Weights of a small GPT-style language model, trained from scratch on English Wikipedia.
Size: 11 layers, width 160, 10 heads of 32 (5 for keys and values), MLP 512 SwiGLU, vocabulary 1473, 4.64M parameters.
Each number is 50 + 12 x the weight over its row's rms, rounded and kept within 0 to 99. Layers, rows and columns count from 0. The size before them is the row's rms in percent of the matrix's.

# gate: layer 7 MLP gate, 512x160, rms 0.168, rows 325-353, columns 80-159
# up: layer 7 MLP up, 512x160, rms 0.166, rows 325-352, columns 80-159
# down: layer 7 MLP down (transposed), 512x160, rms 0.153, rows 325-352, columns 80-159
gate325 094:45 40 40 64 58 58 53 45 45 39 34 55 50 31 35 35 42 49 45 41 59 61 29 46 58 25 57 66 48 35 64 65 41 50 41 44 44 34 36 42 64 51 67 27 54 61 66 55 59 47 54 52 58 34 58 42 52 47 44 52 55 70 47 63 42 65 66 37 53 39 46 43 34 49 33 73 61 22 36 24
up325 096:67 61 61 50 61 49 62 52 46 38 55 54 41 43 52 52 68 53 39 54 40 33 61 42 45 55 51 48 60 53 58 36 32 60 72 51 35 61 69 69 46 55 40 76 49 42 34 56 52 46 44 38 51 47 45 64 41 34 57 22 26 23 47 48 39 37 56 75 58 54 46 61 70 67 60 15 30 67 50 48
down325 097:50 66 56 52 46 35 45 39 45 27 61 55 55 20 62 34 50 37 62 40 37 57 59 66 44 60 21 63 73 53 36 29 50 51 36 62 57 52 39 57 55 46 28 52 51 56 48 22 39 50 59 56 50 39 66 51 63 59 65 26 65 58 43 32 45 74 48 47 56 38 55 42 53 36 46 37 45 40 39 33
gate326 104:52 38 55 53 65 37 43 31 52 53 57 54 55 57 42 53 66 58 61 47 44 40 61 58 46 40 56 41 48 71 42 53 30 48 33 42 42 27 54 51 45 37 37 60 46 49 50 54 45 46 43 61 58 60 47 49 62 42 33 61 39 57 44 35 42 50 56 49 32 45 54 47 35 48 39 30 43 68 44 57
up326 107:41 41 73 37 44 44 39 50 58 45 70 54 40 62 35 51 42 43 42 54 43 64 20 53 68 43 58 49 42 68 47 45 58 53 47 54 51 25 62 53 39 56 57 32 50 50 52 59 35 39 46 72 26 38 44 50 36 60 49 44 63 43 41 49 47 71 54 58 64 20 45 45 53 60 55 50 41 53 56 52
down326 104:60 62 74 60 66 35 66 42 25 25 48 63 67 34 47 47 38 33 42 58 39 76 62 50 52 54 55 40 39 44 27 50 36 47 53 37 37 69 70 60 39 59 66 44 45 43 41 19 50 46 48 50 48 58 61 65 75 51 66 50 59 50 60 42 43 25 44 74 43 60 48 54 54 56 40 46 51 40 38 60
gate327 095:56 37 45 49 57 62 63 72 57 40 60 36 65 28 82 54 48 59 55 64 56 50 45 55 52 54 58 48 40 48 52 47 34 47 71 38 62 67 57 57 53 68 53 51 32 52 44 59 66 52 33 51 21 63 42 49 49 59 72 24 54 42 50 39 28 47 72 52 51 36 52 60 58 47 33 58 36 55 73 33
up327 104:54 50 38 43 40 30 36 29 60 60 46 42 34 38 28 60 47 64 42 45 34 42 60 37 55 70 58 39 64 70 33 52 71 45 69 34 44 41 45 52 62 71 55 57 40 50 63 45 51 56 39 59 43 60 60 69 49 51 61 71 36 60 30 49 48 51 47 34 63 44 55 58 46 41 31 59 34 32 73 36
down327 101:61 54 49 33 66 63 25 62 66 69 37 68 49 46 35 54 50 58 43 49 39 69 68 23 56 51 58 68 35 64 49 35 55 51 42 34 50 50 59 44 68 43 64 41 48 54 50 52 58 32 57 66 64 63 42 78 53 46 55 46 49 51 48 39 18 54 80 55 62 57 55 46 63 43 51 53 55 45 50 53
gate328 100:46 32 66 43 61 35 67 51 51 62 39 45 45 34 58 33 60 50 56 35 49 70 45 41 47 41 40 61 70 62 29 77 61 40 49 38 41 66 69 31 53 55 51 64 27 65 51 56 82 61 52 48 34 40 42 57 35 58 28 36 57 53 58 38 57 48 48 61 79 48 32 70 34 62 53 52 48 64 48 27
up328 107:43 78 42 75 30 63 48 54 33 53 65 49 49 72 51 64 36 53 47 62 53 19 40 52 58 39 58 51 38 40 41 34 48 46 45 65 51 49 34 50 47 49 53 45 54 36 56 46 29 47 62 46 60 66 68 55 49 43 50 64 36 45 34 80 54 60 51 51 35 53 52 27 56 43 46 35 38 29 49 63
down328 104:28 76 69 65 31 38 46 61 33 49 71 28 46 66 60 47 32 33 41 37 51 40 47 71 40 47 43 55 51 42 69 33 42 53 70 61 40 52 49 56 55 62 60 65 36 46 33 57 49 68 49 48 33 58 58 42 46 48 58 49 53 49 52 48 69 69 35 51 56 40 46 12 60 43 46 24 51 42 54 44
gate329 090:57 46 57 39 51 49 43 35 41 46 56 55 62 42 40 34 48 39 52 51 57 60 41 55 48 41 44 43 37 41 40 79 42 56 60 72 43 70 55 55 58 49 55 35 41 43 47 30 26 45 50 58 63 73 41 21 41 82 56 53 33 44 53 24 42 55 34 69 49 71 15 65 64 66 26 59 59 21 40 47
up329 091:37 50 45 61 43 61 39 55 56 30 53 55 49 51 49 35 50 50 46 52 57 43 50 61 45 42 36 63 56 48 78 29 45 35 21 58 75 35 33 56 41 49 64 45 82 55 39 55 68 39 28 27 46 36 39 47 56 45 48 46 77 56 53 66 59 42 53 30 63 46 63 51 50 41 56 51 28 57 34 51
down329 092:63 57 36 52 66 47 46 54 53 61 35 52 51 55 46 51 43 46 50 50 40 40 53 36 62 55 40 49 99 16 52 38 46 72 72 51 54 48 47 55 59 61 57 37 38 75 45 53 46 50 69 47 66 62 68 41 64 73 38 42 59 58 56 50 47 30 54 51 57 39 62 38 56 40 50 60 40 64 50 44
gate330 101:53 41 60 52 46 54 43 43 43 73 55 67 60 51 71 39 54 53 62 39 48 44 67 42 51 61 25 34 75 63 44 68 55 43 47 42 43 46 44 59 48 54 56 57 59 74 62 56 22 66 44 73 35 38 58 41 70 39 50 46 52 40 51 43 29 64 43 37 54 56 41 65 40 62 57 58 54 54 49 68
up330 094:56 59 39 51 47 37 51 53 34 41 34 32 62 46 21 68 46 58 72 59 42 40 58 45 32 47 43 55 69 48 49 43 13 29 26 30 43 41 35 52 63 54 30 61 43 33 62 46 65 68 63 69 39 62 54 44 60 49 36 55 72 58 56 33 58 49 65 53 46 31 53 34 45 55 33 58 50 74 37 46
down330 097:55 55 32 41 39 67 35 54 54 54 43 42 50 59 48 49 69 50 58 48 55 52 45 71 62 74 36 46 54 37 43 41 42 44 56 36 38 51 33 43 32 50 54 34 56 42 57 45 29 44 64 52 31 52 67 43 47 66 49 24 58 52 44 33 64 58 35 66 41 61 39 59 49 47 27 34 52 21 36 50
gate331 086:70 51 47 63 43 45 48 43 35 55 61 50 53 55 28 54 31 60 53 64 35 39 61 55 41 66 60 58 52 33 42 59 71 71 63 66 54 24 48 19 60 51 51 54 48 50 82 47 43 45 52 48 43 53 40 26 66 72 50 54 49 53 48 53 52 32 56 37 54 35 51 53 45 23 33 64 53 51 74 47
up331 095:57 64 53 63 54 52 41 49 26 55 66 51 39 59 29 46 22 39 57 61 52 55 50 45 52 57 53 50 48 52 26 63 54 67 40 61 61 20 53 10 53 51 63 50 56 50 85 44 54 37 56 49 39 45 51 41 54 70 39 54 55 43 52 45 61 41 36 52 47 48 54 51 67 24 52 48 35 42 69 40
down331 087:56 54 41 63 57 56 50 44 59 49 34 46 39 38 50 65 42 49 44 45 33 65 64 52 35 25 65 35 29 29 43 36 37 43 62 71 44 63 48 40 26 49 69 34 63 54 36 62 63 61 51 66 38 48 45 00 54 37 42 53 54 51 69 52 71 47 35 54 57 57 55 41 59 37 46 52 48 44 40 62
gate332 102:25 30 55 27 72 60 49 43 35 48 60 33 53 69 47 70 29 34 63 41 66 39 53 46 55 20 56 51 37 56 46 53 35 48 49 35 59 48 48 52 62 51 42 54 33 40 45 36 81 55 70 67 61 68 63 52 77 50 60 45 41 69 50 33 39 45 59 59 53 45 63 57 55 52 48 34 66 72 54 62
up332 105:68 54 52 49 07 55 36 40 47 62 51 45 44 61 52 54 43 41 47 60 29 62 62 67 43 65 50 62 66 41 66 58 64 45 60 57 56 49 38 40 37 60 43 44 52 61 62 47 43 48 40 68 48 58 35 69 33 58 49 54 73 65 51 45 66 49 47 39 57 77 58 43 53 33 49 64 65 48 65 46
down332 104:55 56 56 51 40 55 45 50 41 37 67 66 55 43 41 60 48 44 33 53 57 50 52 51 48 62 72 54 84 34 43 39 47 32 51 34 22 56 43 50 47 80 47 57 42 62 44 22 47 40 60 59 61 54 52 56 48 64 54 42 77 60 50 29 48 43 59 62 65 44 56 51 76 47 52 33 28 58 63 55
gate333 098:34 53 50 61 47 25 50 67 34 61 45 65 61 53 63 50 58 43 45 47 47 46 70 47 55 32 42 43 52 55 54 68 53 75 43 53 49 37 49 53 60 42 62 50 33 52 54 70 40 34 51 61 50 56 57 56 48 43 37 56 42 33 67 50 38 53 46 32 65 55 39 60 46 49 44 60 38 49 62 71
up333 103:66 54 52 07 63 35 57 81 44 54 64 55 56 49 51 49 50 42 55 58 53 33 51 61 32 49 45 43 35 63 42 56 54 49 37 52 61 49 55 21 57 37 47 65 56 48 38 41 53 52 61 75 58 68 44 45 45 40 45 60 65 51 24 52 54 47 53 38 48 62 45 50 53 53 46 54 34 58 40 50
down333 108:54 58 47 49 56 53 48 49 55 71 43 47 53 51 53 67 46 36 50 48 44 76 38 79 55 71 57 44 34 31 57 44 56 46 47 45 69 45 58 48 53 63 59 09 52 45 48 38 51 73 41 63 59 44 48 53 60 57 47 40 53 53 42 52 39 44 62 42 20 51 50 62 56 80 61 57 62 43 51 35
gate334 099:42 65 47 54 48 73 61 48 40 44 63 62 47 61 48 33 55 57 52 42 39 49 37 36 23 46 33 62 49 56 42 41 37 58 53 36 45 47 69 59 52 76 67 56 62 43 56 71 52 40 45 52 54 47 31 52 31 50 54 48 63 38 67 56 37 51 63 64 39 42 53 38 37 43 51 57 48 42 53 44
up334 091:46 66 42 58 58 43 65 60 49 45 35 42 53 51 60 53 64 48 59 42 42 50 33 39 29 47 40 41 56 56 52 60 15 58 49 37 63 45 50 53 51 35 38 35 51 56 19 74 57 43 43 42 66 33 42 43 56 38 47 40 41 34 53 42 50 65 46 48 52 55 53 44 45 54 54 72 40 49 48 63
down334 102:43 30 59 47 44 48 45 52 52 61 73 51 66 20 53 67 29 44 45 33 63 35 47 48 58 61 35 44 28 31 59 62 64 54 49 24 50 47 60 50 55 58 48 76 34 49 62 43 35 51 51 60 44 61 58 46 59 54 39 62 45 71 49 39 61 32 46 24 40 49 30 68 40 63 32 28 62 40 51 47
gate335 084:67 45 64 58 46 48 32 57 63 61 50 70 37 59 64 29 30 75 52 48 62 69 81 43 63 63 43 45 39 69 61 60 58 52 44 62 45 65 66 54 57 64 54 62 59 65 45 47 29 54 45 32 53 52 36 57 73 52 39 34 42 32 60 57 37 42 65 65 62 39 30 38 42 50 64 33 52 42 74 61
up335 086:36 62 53 31 38 39 57 46 57 27 65 34 52 59 19 77 65 36 50 34 55 37 39 53 56 43 41 60 82 35 48 59 48 30 57 48 61 38 41 43 39 57 42 52 45 58 44 51 71 56 61 46 56 67 61 51 20 51 50 54 55 53 41 44 34 62 48 50 43 74 56 58 58 57 50 78 27 51 51 37
down335 089:58 38 81 42 41 69 50 48 56 38 53 47 44 40 40 40 52 31 55 54 62 39 45 43 56 58 51 46 63 62 74 26 61 43 65 39 40 65 45 60 56 48 51 47 26 66 50 60 54 52 40 37 49 46 42 47 38 62 31 60 48 56 49 38 60 51 33 54 44 63 47 61 40 40 63 25 38 45 37 44
gate336 102:35 40 56 56 48 29 43 51 37 40 48 51 69 39 60 42 49 55 38 54 50 66 35 38 53 50 53 45 54 29 60 40 51 55 53 64 32 49 59 51 51 61 53 56 22 52 54 53 65 37 59 44 55 63 74 50 67 47 59 24 56 35 71 65 50 27 27 43 39 27 52 49 44 52 67 51 57 57 31 34
up336 106:52 44 74 42 32 72 36 40 45 63 30 49 34 62 48 49 50 55 45 39 46 63 46 55 66 32 46 40 51 49 50 45 49 63 35 44 54 47 34 50 57 71 45 42 41 40 39 51 65 54 59 64 44 60 44 68 59 52 57 71 55 63 56 27 58 33 60 53 47 53 48 72 51 50 59 59 76 52 46 48
down336 100:64 59 46 72 36 42 68 41 57 63 57 52 62 65 56 40 43 59 51 41 56 39 44 39 46 48 67 51 36 59 44 69 45 52 66 56 54 38 52 48 57 69 74 20 38 18 59 60 46 51 59 42 42 44 49 65 64 31 52 73 47 46 45 45 63 46 40 42 62 43 45 41 49 55 41 61 39 74 49 41
gate337 092:44 53 59 33 50 65 52 38 43 64 40 55 56 47 40 32 26 32 53 51 47 42 49 37 47 44 68 76 60 36 54 69 63 50 58 46 56 47 56 36 36 55 40 60 65 50 50 35 74 56 41 49 53 81 55 54 46 55 42 36 65 62 61 53 73 39 42 49 46 61 47 53 35 71 41 50 57 42 62 33
up337 097:62 33 52 24 58 61 37 46 62 59 50 50 58 52 36 51 39 69 68 45 52 46 58 41 52 38 56 48 59 46 41 65 52 48 58 67 56 38 50 50 23 46 34 46 45 51 70 42 61 41 64 40 67 67 63 54 38 56 41 10 60 48 51 53 65 40 32 52 55 28 39 63 48 50 66 51 52 47 67 30
down337 096:56 53 50 35 46 52 49 56 66 40 48 68 55 39 41 57 56 74 35 37 58 52 56 29 34 50 42 49 53 35 39 54 46 34 59 46 53 63 45 48 41 44 52 76 57 47 62 38 69 22 42 42 23 53 55 39 52 59 54 27 55 45 54 64 75 45 48 15 44 56 38 65 41 59 57 54 47 49 53 43
gate338 102:46 58 42 60 55 61 50 42 45 55 51 56 62 40 64 51 59 43 69 72 54 66 53 66 37 53 49 36 38 36 31 37 39 38 42 55 44 52 54 46 48 39 37 56 33 51 75 65 58 58 61 60 56 55 43 50 33 56 62 42 55 34 42 71 55 49 66 52 69 52 51 26 53 17 48 37 60 61 36 35
up338 098:31 49 50 46 35 47 47 45 62 71 51 36 47 71 51 56 60 61 67 52 63 52 48 37 37 56 45 60 64 47 62 50 39 28 53 54 60 31 43 51 29 53 72 51 44 60 76 56 61 28 49 71 45 56 71 53 58 60 45 60 59 56 56 56 63 61 49 51 34 49 48 52 36 35 81 45 46 46 39 64
down338 100:48 60 45 49 48 46 81 43 49 50 55 63 51 43 32 61 57 30 46 17 52 30 47 40 51 35 47 38 61 21 57 58 52 53 54 59 78 47 74 50 38 56 55 51 35 43 46 59 48 75 48 43 28 44 58 33 54 56 44 35 48 46 53 44 61 59 53 39 57 66 30 49 59 60 57 46 52 37 36 39
gate339 095:63 70 71 50 44 51 43 56 44 53 24 54 69 58 64 41 50 44 52 58 55 40 33 29 34 48 41 43 60 42 60 54 56 58 58 68 40 49 49 40 67 58 57 55 66 32 41 41 62 45 54 86 48 71 31 32 41 54 31 36 64 39 58 49 52 48 60 58 51 45 75 60 44 25 66 48 48 66 54 66
up339 093:65 47 54 76 50 35 43 55 66 43 74 62 43 49 27 63 40 58 51 55 46 34 45 50 53 45 53 43 36 43 48 15 59 40 51 56 42 48 54 59 38 33 66 17 23 64 45 67 50 45 44 55 48 46 64 71 77 51 49 24 78 50 43 71 32 38 39 25 26 60 35 28 73 67 48 51 29 39 43 53
down339 097:32 37 62 42 53 47 37 53 53 55 52 70 33 57 45 38 63 53 47 55 23 48 49 47 58 58 77 49 63 52 63 91 47 47 44 60 36 53 41 71 51 64 52 66 38 65 40 51 37 43 58 48 68 55 50 34 36 43 67 44 50 36 40 37 57 62 27 58 54 72 60 47 42 43 44 44 45 66 44 32
gate340 098:56 45 54 59 41 67 54 57 55 67 61 61 60 60 41 34 56 39 50 50 57 43 55 51 48 38 56 37 44 32 46 33 51 75 37 59 60 47 69 50 48 50 53 59 82 47 52 36 35 55 60 38 43 36 52 50 35 32 62 44 46 50 38 45 57 49 64 42 62 40 62 37 62 44 15 56 67 48 34 63
up340 099:53 37 33 33 51 49 57 38 52 54 49 28 39 47 64 70 36 52 49 55 60 39 51 39 68 67 44 59 47 64 55 51 39 15 61 63 54 40 33 41 55 42 48 45 48 27 38 45 24 32 34 40 44 79 55 44 47 52 40 53 59 55 62 34 33 30 42 53 44 55 59 65 46 34 56 62 54 27 67 45
down340 105:58 46 53 61 44 64 55 50 46 62 34 53 47 40 79 36 53 61 53 46 68 51 64 40 47 36 36 50 56 29 27 48 55 70 40 37 61 70 25 65 40 58 57 25 51 45 44 49 51 65 49 46 63 44 45 38 51 46 43 37 42 67 55 58 40 34 38 34 53 63 55 30 54 51 46 50 61 53 62 64
gate341 106:36 58 71 58 58 47 28 43 49 72 46 50 54 48 48 47 29 47 52 56 52 52 44 42 63 47 53 32 79 54 49 51 44 46 49 52 59 54 46 48 45 44 27 53 59 47 59 54 32 51 29 58 54 38 27 58 59 51 45 67 27 51 54 42 59 75 60 66 48 65 68 37 69 69 51 40 52 65 50 60
up341 111:57 61 32 57 38 68 70 54 54 69 45 59 38 48 56 38 66 53 36 45 60 69 36 52 56 50 54 60 42 52 51 57 50 69 62 53 51 41 58 36 42 42 65 34 52 63 31 60 44 54 69 54 45 35 54 64 39 51 55 53 23 46 72 71 63 48 31 42 50 48 57 59 39 51 28 59 38 46 59 45
down341 106:39 51 41 37 40 49 52 48 46 75 59 63 57 51 69 48 41 42 48 42 27 44 44 54 41 56 48 52 74 46 53 57 65 46 29 57 58 42 58 51 46 58 73 33 60 59 37 48 50 57 55 38 48 32 55 58 42 24 46 29 45 45 52 57 48 56 39 47 51 46 37 54 38 62 51 51 36 43 43 64
gate342 094:36 60 61 47 61 52 57 51 35 73 56 37 37 66 52 38 60 53 22 42 49 42 51 42 71 37 44 81 35 37 32 57 41 52 39 36 57 58 52 63 61 63 47 61 51 66 46 32 36 68 66 52 31 62 41 36 52 57 52 46 44 56 62 43 64 49 48 46 46 47 64 52 57 52 21 57 55 51 58 28
up342 098:51 43 67 62 60 58 71 58 51 39 42 51 40 38 59 57 57 66 55 66 66 49 46 56 42 58 63 33 34 60 47 46 36 61 76 68 60 43 54 56 69 57 54 72 52 48 43 25 51 45 72 50 61 63 38 62 62 53 53 76 71 58 43 60 58 32 62 49 61 39 43 40 60 36 48 48 50 36 46 42
down342 099:56 52 64 66 30 65 44 60 50 35 32 52 51 45 52 51 38 71 45 46 40 55 74 57 35 42 32 52 36 49 33 22 71 66 46 49 49 40 49 35 48 80 48 29 57 52 34 68 41 62 35 33 62 42 54 61 47 41 49 51 33 41 35 46 39 40 45 65 50 46 62 54 49 70 58 47 43 70 55 61
gate343 102:52 51 52 60 39 67 48 59 52 40 40 39 48 62 60 51 32 56 48 60 39 59 44 42 45 62 68 63 43 53 51 42 46 37 54 39 40 44 74 52 68 38 47 49 54 31 57 38 53 41 47 71 56 48 48 58 49 41 62 45 54 52 70 51 41 32 53 42 43 54 38 44 62 75 48 50 52 54 48 65
up343 103:49 44 65 44 36 58 66 56 62 47 49 53 42 46 50 50 54 52 20 71 41 28 68 40 51 42 48 57 37 52 40 40 27 42 38 52 43 68 66 40 40 42 53 34 44 37 37 35 56 48 55 35 59 43 41 69 50 63 53 49 59 68 51 80 54 47 59 55 43 42 37 51 49 67 51 41 60 54 53 43
down343 101:48 47 48 36 36 43 72 25 40 28 52 42 45 61 50 62 21 62 69 49 62 51 56 61 41 49 61 47 48 57 58 45 47 53 63 39 49 50 52 47 29 22 35 37 40 20 43 42 67 35 40 58 59 45 32 60 57 48 57 35 48 53 59 62 51 43 49 58 44 46 48 67 31 76 75 50 39 43 66 42
gate344 104:40 89 56 49 59 60 68 68 52 56 42 58 53 40 23 36 24 53 60 73 52 68 54 61 47 45 66 36 56 65 71 56 49 39 48 40 28 55 58 65 44 71 46 31 45 41 67 55 35 58 31 51 83 37 27 52 50 70 49 60 49 53 69 57 58 44 63 58 68 49 55 55 61 57 47 48 51 54 44 46
up344 098:31 67 55 55 53 54 73 49 55 44 59 46 79 68 38 49 38 32 47 52 53 52 32 53 51 56 58 63 39 45 76 44 52 41 59 19 40 66 39 35 53 56 36 58 42 47 58 52 47 50 30 46 56 52 43 43 64 67 54 78 44 55 47 44 67 51 63 67 77 58 60 80 45 42 55 49 63 56 25 62
down344 101:53 55 60 30 38 36 61 64 57 51 48 49 46 48 39 40 43 62 63 49 51 56 58 54 45 51 65 36 30 49 22 43 53 55 24 62 33 36 55 57 57 62 63 56 63 51 74 49 61 68 13 56 41 69 66 37 43 47 54 80 40 45 60 48 69 51 25 46 49 55 30 51 51 64 41 49 47 70 46 45
gate345 101:63 63 75 52 33 50 38 47 49 53 43 46 39 55 49 70 58 38 45 58 38 52 58 61 42 44 48 72 45 74 55 53 44 76 56 57 65 66 50 42 52 44 56 62 50 36 69 56 52 52 46 46 35 47 39 54 35 56 37 39 40 55 48 48 58 52 38 44 62 45 41 40 76 50 37 55 61 58 45 59
up345 105:73 51 62 53 49 39 60 37 48 71 24 61 56 32 48 54 66 30 49 28 56 56 57 55 33 63 60 45 70 76 51 54 64 33 53 53 57 52 55 46 55 51 49 44 45 51 51 81 55 41 41 48 37 33 72 27 33 48 62 45 60 39 43 46 33 64 43 53 50 53 70 72 47 37 21 53 54 51 71 42
down345 104:58 46 21 75 70 44 50 51 56 50 31 37 48 57 17 63 31 43 46 35 47 52 38 56 56 49 61 53 41 58 56 40 64 47 60 36 46 53 54 72 58 46 39 63 07 63 51 63 43 43 43 59 55 30 51 51 51 52 63 50 47 53 45 49 36 52 62 46 42 63 62 56 68 47 20 46 44 44 54 66
gate346 106:53 55 37 57 49 34 65 57 43 37 52 56 46 33 46 46 48 60 50 37 51 55 43 33 35 41 38 65 56 55 38 41 39 39 36 54 52 55 59 67 58 45 67 50 54 56 31 47 47 45 45 45 74 25 46 51 44 54 37 20 35 78 25 45 48 38 58 27 58 33 41 54 68 16 47 53 49 65 31 43
up346 109:65 63 22 53 44 60 60 48 57 43 44 61 35 48 52 50 45 48 41 40 72 49 41 57 49 47 44 51 46 57 44 26 46 58 48 43 73 73 45 46 70 45 63 49 57 35 27 32 26 57 46 60 52 43 36 66 50 60 43 43 54 36 13 58 52 21 62 37 48 27 66 61 63 39 40 29 44 44 57 36
down346 108:53 56 77 44 55 58 50 50 41 51 45 44 58 61 48 38 61 48 53 43 47 39 28 49 48 46 39 36 19 60 56 62 60 61 55 58 33 58 59 42 33 62 39 58 35 51 40 49 67 49 29 46 45 74 44 47 60 62 68 60 34 28 54 50 76 62 62 81 57 48 47 44 27 44 59 50 55 48 61 47
gate347 103:42 33 56 47 44 49 75 42 38 59 59 55 60 36 63 57 57 71 53 41 51 23 63 54 41 54 44 28 59 39 33 36 57 52 35 59 55 57 34 67 62 52 55 41 51 50 57 63 59 36 39 30 47 58 50 64 40 50 62 68 53 74 51 42 32 48 61 46 36 54 56 33 44 48 37 30 35 56 63 23
up347 102:58 76 59 51 58 58 54 54 63 42 29 45 37 36 48 61 43 38 42 43 41 71 36 41 58 37 49 75 40 60 80 58 46 44 50 43 48 27 57 51 25 42 47 56 53 39 64 35 49 53 69 73 44 59 52 49 37 52 48 42 53 40 58 64 55 67 40 57 60 44 58 49 45 37 55 49 52 56 54 72
down347 100:18 30 61 61 66 59 53 60 43 39 46 46 54 30 55 50 54 63 43 72 74 47 44 51 74 69 53 63 70 52 76 52 34 30 48 75 56 53 50 61 53 62 47 43 43 41 62 81 40 48 56 41 64 51 44 68 57 46 59 66 45 45 52 41 54 58 46 41 70 49 75 43 66 57 70 10 48 51 55 26
gate348 097:40 61 41 42 61 59 60 56 39 82 40 53 43 43 34 53 54 42 49 69 57 51 45 62 56 65 34 51 42 49 45 36 34 80 28 39 44 47 67 48 53 78 59 67 27 59 58 49 47 56 27 46 36 43 37 38 50 65 64 74 45 58 56 70 52 53 43 73 51 28 34 40 62 62 32 58 40 45 58 59
up348 093:67 50 52 49 68 50 66 54 72 45 35 37 36 44 48 42 56 52 32 46 43 48 29 53 39 51 42 33 43 43 68 29 42 48 46 48 37 58 54 53 67 59 52 76 48 64 63 41 46 38 45 57 52 37 58 67 26 70 62 48 47 36 67 43 60 43 60 62 71 54 37 55 42 46 71 44 45 54 41 88
down348 097:59 46 47 47 39 50 58 63 80 68 40 31 55 41 51 36 47 55 44 40 47 49 50 39 68 54 41 45 45 44 42 50 57 40 41 44 37 68 44 39 40 30 50 72 71 17 67 40 48 47 46 42 55 52 63 56 51 33 49 58 42 62 48 41 45 36 26 43 68 65 39 62 49 60 40 45 35 42 26 51
gate349 088:37 49 38 70 45 57 56 57 36 31 42 29 48 47 24 56 51 51 34 39 69 58 41 39 58 74 25 34 29 61 61 41 43 51 67 62 70 54 54 54 54 50 55 78 30 59 38 54 50 51 32 69 54 47 58 37 39 52 32 52 47 58 50 63 42 46 50 65 59 68 65 56 46 56 76 39 33 46 53 55
up349 084:60 49 56 49 34 45 35 54 72 66 55 59 35 60 75 39 44 39 51 57 48 43 54 41 51 43 50 62 50 29 35 55 67 63 47 47 26 57 74 37 32 68 62 39 44 63 48 30 55 57 46 31 53 47 58 56 54 36 53 57 30 45 49 29 57 46 41 32 53 46 43 44 76 42 31 77 63 42 32 46
down349 095:73 42 42 59 52 60 44 57 49 44 52 33 43 58 58 63 59 52 57 33 55 57 41 47 29 51 47 50 76 60 53 50 43 58 37 64 46 56 64 40 64 58 60 27 43 61 45 29 40 46 23 53 52 60 72 47 37 46 27 37 55 42 79 55 47 41 56 52 69 58 68 52 58 54 51 31 46 46 74 72
gate350 088:45 65 43 48 57 56 54 62 26 52 64 40 51 55 57 51 50 71 43 50 59 46 68 44 41 34 63 43 41 28 72 63 55 58 42 23 58 66 40 49 30 46 59 56 45 61 52 38 69 45 67 54 50 62 36 59 44 64 53 57 62 51 73 68 31 33 55 58 54 65 65 48 51 56 47 50 21 40 56 50
up350 089:46 75 40 50 59 42 48 59 50 45 39 65 36 47 60 70 56 47 59 23 65 62 47 73 37 41 58 44 34 26 55 65 46 82 33 38 46 39 49 51 51 64 54 40 71 52 38 66 53 63 64 53 43 48 55 49 35 54 51 74 53 61 48 53 38 42 45 69 74 38 61 63 23 74 35 67 38 44 64 53
down350 099:72 51 49 52 48 43 60 60 59 44 35 58 59 61 60 55 50 54 45 55 42 81 37 53 11 39 57 55 26 39 60 54 56 39 39 24 58 31 58 33 58 51 34 31 66 46 54 69 41 34 37 45 58 47 61 61 31 51 56 68 47 61 53 59 38 33 40 44 49 49 59 67 46 47 47 59 76 62 59 58
gate351 097:72 58 41 31 37 60 34 57 34 36 32 49 55 42 64 33 42 59 56 46 44 47 74 45 27 54 21 44 55 46 46 53 68 39 63 51 65 64 45 66 57 60 61 45 46 50 69 67 38 35 53 42 47 52 56 73 53 44 81 59 60 62 56 43 59 63 52 40 70 48 32 41 48 55 64 57 55 50 58 42
up351 094:41 48 52 48 80 45 57 79 61 54 70 54 39 45 68 46 57 62 55 39 50 56 39 51 75 61 68 56 51 61 46 33 24 23 58 47 64 56 70 53 28 38 39 65 52 65 42 38 53 48 49 48 44 33 47 62 43 53 46 62 45 49 38 60 47 75 45 41 62 49 71 53 59 32 58 42 37 42 46 43
down351 098:53 40 73 33 44 34 37 74 57 44 43 38 47 41 54 39 51 59 55 32 57 38 62 42 59 34 64 59 66 59 62 42 51 44 55 46 58 73 46 52 44 47 60 44 37 58 44 56 72 49 42 55 41 42 45 61 47 43 33 66 09 72 52 46 53 62 35 52 56 41 46 77 53 53 45 60 53 74 47 54
gate352 105:30 42 23 57 39 43 62 74 14 54 34 30 38 35 46 50 48 55 44 55 52 71 59 52 37 44 52 45 48 39 58 60 50 49 33 45 59 51 55 57 66 59 32 77 30 55 43 48 51 40 46 35 28 19 46 52 31 49 52 35 27 64 44 65 61 63 40 67 58 62 32 50 37 55 55 49 43 72 65 61
up352 108:43 51 60 31 60 40 29 46 62 73 41 58 48 56 39 41 59 64 37 38 39 37 34 47 45 51 39 63 59 53 47 46 50 34 48 52 45 58 48 53 30 42 31 56 63 78 57 37 65 59 63 78 58 45 33 60 33 40 32 60 62 54 51 57 31 55 33 41 62 57 65 47 72 39 63 61 40 45 63 39
down352 106:29 41 61 78 42 72 44 54 43 66 48 43 54 51 40 56 47 66 50 31 56 49 36 50 59 44 50 34 46 31 57 63 48 35 46 78 87 35 41 77 59 52 24 39 61 57 46 37 33 59 35 56 65 56 56 45 58 57 53 69 66 46 56 52 43 39 36 53 30 53 66 37 68 47 59 38 49 48 40 73
gate353 098:28 72 43 79 47 34 44 40 57 50 60 49 36 44 43 57 55 57 56 62 55 73 32 48 58 49 52 57 41 51 39 39 61 46 49 51 62 32 42 58 36 32 53 62 35 49 44 44 72 63 64 41 56 65 66 53 42 45 55 63 46 57 63 28 50 87 57 44 52 17 48 40 35 64 52 46 65 34 46 43